From a checkpoint of a small transformer trained on Wikipedia.
Training: a variant of Muon for these matrices, 1356M tokens, 5173 steps.
Each number is 128 + 32 x the weight over its row's rms, rounded and kept within 0 to 255. Layers, rows and columns count from 0. The size above them is the row's rms in percent of the matrix's.

# layer 2 MLP gate, 1344x512, rms 0.0895, rows 961-969, columns 0-127
size [115  87  98 102  98 102  92 100  93]
[[118 122  84 134 110 187 103 140 173 130 120  54 148 153  70 142 117 139 119 120  81 158 118  78 129 142  82 148 164 128 100  86 142 118 111 135 168 117 130  99 217 177 108 135 111 125 141 158 131 157 131 153 124 133 112 100 148 126 138 114 121 203 129  88 114  80 129 171  84 114  95  65 148 210 105  88 108 179 113 121 120  70  95 144 117 129  90 176 166 107 139 122 110 146 122 172 159 190 131 167 160 130  66 101 150  48 159 147 116 177 106 131  67 119 152 132 131 119 154 139 122 114  67 162 143 132 177 156]
 [138 136  87 147 130 137 132 104  86 149 125 115  45 146 150 194 112 158 106 196 156 120 119 169 145 148  98 136 110 123 103 156  82 131 118 154 148 116 176 141 127 113 107 118 145 149 140 124  97 129 114 114 129 138 127 163  84 191 128 160 191 153  95 105  82 106 120 129  85 111  70 102 139 129 141 114 164 177 108 110  99 114 169 127 193 140 113  61 108 159  68 231 111 120 100  65 111 134 163 121 140 159 153 152 160  73 139 149 136  88 147 166 106 150 140 125 165 122 149 154 187 162 102 118 189  27  82 155]
 [ 72 130 178 120 118 143 104 179 136 122 135 181 104 162 145 101 121 140 168 100 150 111  68 112 157  85  71 179  73  90 169 178 114 109 120 117 109 106 102 145 142  87 142 159  98 129 147 125 117 143 129 146 189  95  68 101  96 172 127  78  84 200 161 208 135  88 123 172 161 107 151 102 155 137 133 169 110 126 161 184 124  91 119  77 134 104 206 150 134  87 171 134 110 151 154  70 139 118  99  82 133 103 136 114 132 125 161  85 141 133 100 211 126 137 142 175 100 120 135 135 214 131 192 133 142 139 188 152]
 [ 87 140  92 126 120  94 126  89 107 178 122 115  97 111 150 191 108 110 155 114 117 159  80 194 163 128 114 159 144  87 140 111 179 170 129 159 126  83 124 143 131 132 103 134 100  52 139 144 108 109 116 127 162 154 117 147 121 106 150 149 140 160  48 117 148 122 124  90 131 185  94 128 160 151  76  83 114  70 134 181 109 109 149 109 123 116 166 159 159 159  46 179 121 103 114  91 173 111 101 151  67 134 110 136 134 139 108 164 106 156 110 183  69 134 111 117 143 144 103 142 139 132  92 169 139 180 148 119]
 [177 158 147 133 107 166 164 115 122  78  69 108  78 139 123  77 158  81 125 174 145 118 141  91 119 163 104 132 149 140 115 147  84 112 151 159 161 121  77 164 150 152 120 131 122 130  86 123 112 141 123 132  94 120  69 182 145 149 146 138  65  53 116 132 111  78 107 152  51 161 107 186 148 107 127 136 137 108 174 136 221 135 169 169  80 103  97 102 155  62 110 183  76  72 127 127 120 120 164  86 104 141  88 135 129  52 139 124 188 119 130 139 151 104 153  91 169 116 120  76  81 106 145 111  75 135 156 114]
 [ 98 109  98  89  72 162 167 109  68 122 112 183 123 105 138 166 145  89 116 127 136  66 148 110 175 155  98 132 110  87 114  97 125 162 111  64 140 168 112 115  78 150 155 103 156 144 150 186  45 147 141 118 135 102 137 118 134  70 145 104  79 117 144 121 141 156 129 190 113 145 115 148 127 102 102 137 139 109 108 214 129 110 138 153 120 130 112 109 111 168 136 145 140  93  97 129 118 205 164 103  99 142 159 184 142  68  95  87 202 112 117 107 145 108 147 120 112 136 175 167 105 179  96 130 217 141  84  82]
 [110 146 178 120 109 134 191 146 198 134 124 143 114 146 168 141 164 153 139 131 142 138 127  56 100 117 163 122 174 134 144 117 151 136 152 139 133 108 200 109  92 153  80 146 168 121 179 136 112  96 137 134 121 143 119 106 150 158 163 137  90 135 140 114 112 162  95 176 151 128 122  78 144 110 114 130 103  88 130 103 194 153 145 153 133 118  83 126 138 122 175 106 118 180 200 218 131 126  94 162 139 120 142 122 146 151  66 231  89 109 200 119 121 120 148 170 106 131  65 147  61 144 112 137 121 148 151  73]
 [ 66 156 148 125 116 128 149 140 131 141 158 133 154 117 131 112 138 128 139  87  55 129 123 117  81 154 117 175 124 158 159 128 123 168  92 133 119 149 114 143 144 113 193 158 151  97 160 116 207 151  91 129 137 111 129  62  95 126 137 120 192 116 106  75 142  58 129 179  85 132 136 111 119 161 143  29  82 179  88 112  71  91 165 110 175 126 121 125  94 122 145 139 122  69 110 158 163 154 115 151 158 125 134 127 109 165 149 133 103 121 165 157 109  99 131 171 159 162 140  88  91 155 104 122 180 117 103 114]
 [129 139 140  81 112 168 151 117 143 148 171 138  83 130 158 117 129 172 101 111 126  57 129 146 166 118 162 147 132 113 178 132 156 160 173 115 111 118 153 131 176 129 119 100 127  79 168 117  58 117 194 133 166 145 172  92 148 138  78 125 153 168 147 169 142 134  67 148 117 125 161 138 122 163 217 160 146 120 112  78  49 129  98  64  87 140 136 121 166 165 146 101 106 114 166 136 108  98 127 101 101 122 128 118  73  77 136 111  88 103 170 119 177 178 177 159  91  63 145 161 156 160 151 100 116 110  76 120]]
# layer 2 MLP up, 1344x512, rms 0.0922, rows 961-968, columns 0-127
size [112  87 111 105  92  94  92 102]
[[ 75 131 154 119 127 119 107 143 128 123 163 141 138  98 156 133  84  64 131 108 132  61  71 149  88 143  96 139  67 131  85 159 121  51 110 117  99  94  77 148  91 127 106 129 168  77 152 115 202  80 102 130  83 112  96 110 130 126 101 158  57 121  70 116  69 138 144 130 153 112 125 125 127 121 180 140 137 161 182 171 148  98 152 115  80 152 128 159  96 155 171 176 133  81 133 117  94 135 139  74 125 109 129 128 104 123  98 115 100 116  99  59  96 157 119 123  71 122  81 120 139  61 136  99  80 135 101 119]
 [ 99 149 140  64  79 102  39  62 157 124 138 129 150 124 181 142 158 108 161  87 132  95 114 108 151 136 110 114  86 134  79 164 118 139 135 102 122 141 106 149 122  99 129 139 183 119 107 191 110 113 201 130 128 169  64 103  90  89  93 142 138  90  99 181 110  97  88 127 146  90 160 106 122  98 137 125 151 181  60 145 165 178 166 125  76 112 146 137 143  96 181 121 173  93 110  98 106  56  93 173 146  53  54  73 174 133  83 173 143 103 140  99 154  94  62 153 170  99 160 149 150 138 127 137 134 114 132 133]
 [143  86  98 100 151 111 138 106 135 141 154  81 138 104 114  94 177 131  79 116 211 176 208 124 132 135 128 112 110 102 131 128 149  81 141 100 142  79 131 146  69 121 155 105 122 196  78  58 120  86 133 174 134 119 118 109 129 170 134 136 161 138 159 116 164 168 145 115 139 124  82 132 107 180 152 106  96 194  95 116 166 179 125 175 138 150 151 111 144 151 108 172 134 139 102 133 143 134 167 215  78 227 106 157 120 110 145 135 130 181 122  77  99 102 151 136 118 105 145 197 148  99 149 136 167  94 147 114]
 [115 119 109  94  69  89  91 122 143 113   5  65 118 110 116 183 185 159 140 101 102 152 123 144 138 130 121 134 136  92 127 137 117 142  99 159  74 136 146 143 170 122 142 129  78 114 107 174 151  93 142 196 179 104  90 150 129 108 142 150 133 133 149  63  75 102 127 102 117 127 122  82 126 162 169 119 124 162 102 182 135 177  57  70 142  69 135 160 120 143 152  85 180 154 138 111 130  96 151 165  77 131  91 100 165 161  59  68 121  87 109 102  75 141  95 122 117 105 111 139 131 174 147 114 133 115 107  92]
 [160 146 116  71 100 193 110 106 160 119 138 105 196 109 138 115 174 187 102  45 124  86 133 121 149 140 147 137 135 105 112 117 125 148 116 123 166 120 134 115 115 157 132 157 153  97 121 176 166 146 192 126 163  68 109 156 182 137 179 179 126 128 144 145 121 149 160 108 142 106 149  85 127 153 170  28  96 169 156 132 108 145 117 140  93 125  91 101 162 145  80 100 114 145 118  91  85 104 126 212 114  96 145 146  98 100 117  74 142 105 142 112 106  75 145 133 123  58 130 134 148 155 164 118  92 155 139 118]
 [106 128 169 141 128 128 140 131  80 138 137 144 162 100 136 155 108 226 166 198 112 128 136 101 124 115  87 100 138 119 140 149 184 153 159  80 155 178 123 148 102 135 160 147 164 131  88 110 116  66 170 134 100 127 152 136 103  93 117  85 105 164 163 129  67  94  93 117 139  91 155 173 117 122  53  97 134 117 159  73 136 101 183  94 153  88 108 111 132 154 136 138 132 158 101 140 107 122 188 143 110 167 137  72 185 156 104 128 125  94 140 149 130 125 120 108 123 122 143 173 150 109 128 103 141 118 156  95]
 [115 106  96  84 115 139  90 150 103 130 158 108 131  89 162 145 124  64 165 161 102  90  98 106 150 176  92 134 151 178 114 163 153 153  67 108  97 104 123 124 107  95 109 147 108 120 120 150 116 126 133  97  99 103 151 129 105 130 112 101 149  73 128 179 146  99 160 139 126 111 163 145 140  97 139  84 102 165 125 136 116 107  88 110  95 102 119 141 121  77 105 166 124 128 154 159 101 132 128 143  68  95 157 148 176 124  81  61 157 156 183  99 157 125 105 160 112 136 139 135 103 201 105  72 144  82 160 130]
 [132  72 131 125 116 130  89  75  84 127 116  47  67 139 124 173 170 185 119 149 108 159 144 143 150 113 102 142 162 117  73 160 121 142 119 140 107 105 184 124 146 154 110  92 115 140  94 125 141 125 146 146  77 125 156 134 150  90 167 137 159 105 226 124  77  89 137 140 178  76 132 156 154  74 103  64  81 150 135 128 191 127  71 135 118 168 119 127  97  72 135 109 148 146 127 142 120 197 209 134 117 106 112 143 126 107 107 126 115 167 109 136 163 133  85 136 123 131 109  76 127  86 156  48 127 126 143 124]]
# layer 2 MLP down (transposed), 1344x512, rms 0.0783, rows 961-968, columns 0-127
size [109  88 110 103  93  98  92  97]
[[161 193  99 150 100 110 145 137 186 124 122 148 117 116 144 132 124 125 137 119 167 141  80 138  87 133 119 155 119 153 195 139 138 165  99 127 123 124 118 125  92 134 138  97 117 128 125 144 122 114 120 163 170 123 165 106 111 156 105 127 163  93 163 173 140 140 150 124 133 124  83 156  91 134 125 117 121  64 139 110 113 216 100 141 192 181  64 101 148 124 182 160 151 101 175 158  73  78 129 198  90 126 167 139  83  82 170  77  81  87 125 116 131 139 124 116  78 135  72 113 106  95 125 143 104 140 133 122]
 [ 82 119 160 114 109 150 155 155 187 119 144 111 128 187 116 152 124 102 207 193 126 118 215  86 142 127 121 117 108 169 162 142  75 154  95 128 118  82 157  88  93  94 156 169 107 164 158  68 133  62 103 127 112  63 115  78 174  98  78 208 110 149 112 126 184 171 151 128 147 142  68 150  85 122 104 121 126 152 124 149 162 146 137 139 114 106 137 144 104 161  76  72 144  59 138 184 165 112  76 141 148 116 144 144 119 153  78 126 211 116 157 107  40 150 108  79 170 150 153 129  48 162 155 105 148 150  90 107]
 [115 162 168 108 174  93 123  99 135 126 151 104 102  66 108 147 129 192 137 119 134 180 137 117 145 162 173 112  70  61 119  80 131 117 116 135 103 122 145 123 124 140 172  75 148 128 148 122 148 146 115  92  95 137 106 169 150 140 106 128 134 146  64  83  95  77 151 199 129 140 119 177 105 139 150 172 141 128 131  90 207 130 124 128 101 137 125 153 139 139 108 160 117 199 150 161  93  84 103 181 149 151 138 116 129  82 145  68 131 144 112 133 146  98 136 124 117 121 141 170 121 113 158  83 137 106 145 144]
 [184  98  79 137 170 100 175 121 130  85 162  79  30  94 166 109  94 178 115 128 144 165 101 136 157 148 160 138  65 118 113 136 104 163  92 153 133 114 179 170  81 160 120  70 140 128 123 140  97  75  86 120 135 130  95 144  66 169 128  84  74 105 179 106 172 134 126 154  98  81 106 130 167 170 112 174 142 116  78 100 137 165 146  99 157 120 112 170 149 120  99 136 120 126  53 109 134 177 161 158  80 124 102 119 136 153 144  87 162  68  95  95  95 117 147 151 128  95 107 115 106 156 123 129  63 119  83 109]
 [167 126 134 127 159 145 143 124 100 180 185 154 145 158 141 141 131  93 156 170 131 170 159 134 155 164 150 137  85 111 154 159 125  86 143 129 161 144  85 105 219  99 144  93  72 141 114 122 143 126 121  95 117 164 121 151 121 126  75  95 173 158 180 154 163 140 120 141 149 156 144 116  78 111  85 151 201 118 103 133  91  93 182  72 139 156 151 100 167  77 155 162 147 163 143  94 161 112 132 125 127 154 157  49 121 178 115 142 132 117 119 100  97 149 157 164 112 215 133 123  65 140 110 122 147 181 106  44]
 [143 164 154 158 167 112 159 106 104 107 187  98 130 105  66 130 117  71 126 143 161 138 153 123 142 122 178 144 102 151 148 109  91 114 203 188 133 170 134 159 142 118 149  88  89 103 116 179 147 141  67 106 137 137 144 137 113 164 125 109  99 131 107  94 182 148 160 144 152 151 148 128 139 106 130 162 148 188 109 197  56  72 107 152  88 129 122 105 189 141 193 100 139 123 121 161 105  94 149 166 135 153 139 103 131  82  99 186  73 126 143 110 134 132 126  83 141 161 167 159  98 135 102 109 124  96  88  76]
 [148 108 151 132 135 133 141 173 203  91 134 112 118  54 132 120 150 103 139 137 179 134 179 119 120 132  86 123 131  87 138  99 142 125 126 153 141 122  74 137 114 115 143  96  65 120 106  81 169 101 123 107 114 218 198 161 107  73 123 157 204  97 173 106 166 125 136 172 123 114 159 119 115 111 126 153 159 149 175 124 129 101 152 126 150 169 121 137  79 170 126 111 165 114 121 171 112 104 102 102 115  99 118 135 127  86 181 117 142 140 178 149 128 161 105  96 117 140 131 177 173 105  26 104  91  79  90 141]
 [142  71 158 120 179 158  57  84 111 169 182  52  84 132  92 114 102 122 115 160 150 130 135 128 141 120 178 164 165  86  74  60 111 143 159 102 121 120 122 121 122 171 128 102 110 141  82  93 130 142 120 127  98 130 170 125 130  96 117 121 133 123 152 112 162 110 114  61 193 127 134 115 107  67 123 108 156 137 119 141 128 141 135 143 115 115  62 148 181 128 122 102 164 199 171  81 129 142 175 113 131 137 106  90 120 124  93 129 106 198  85 122 128 131  62 145 136 146 161  51  64  97 136 107  83 107 147 211]]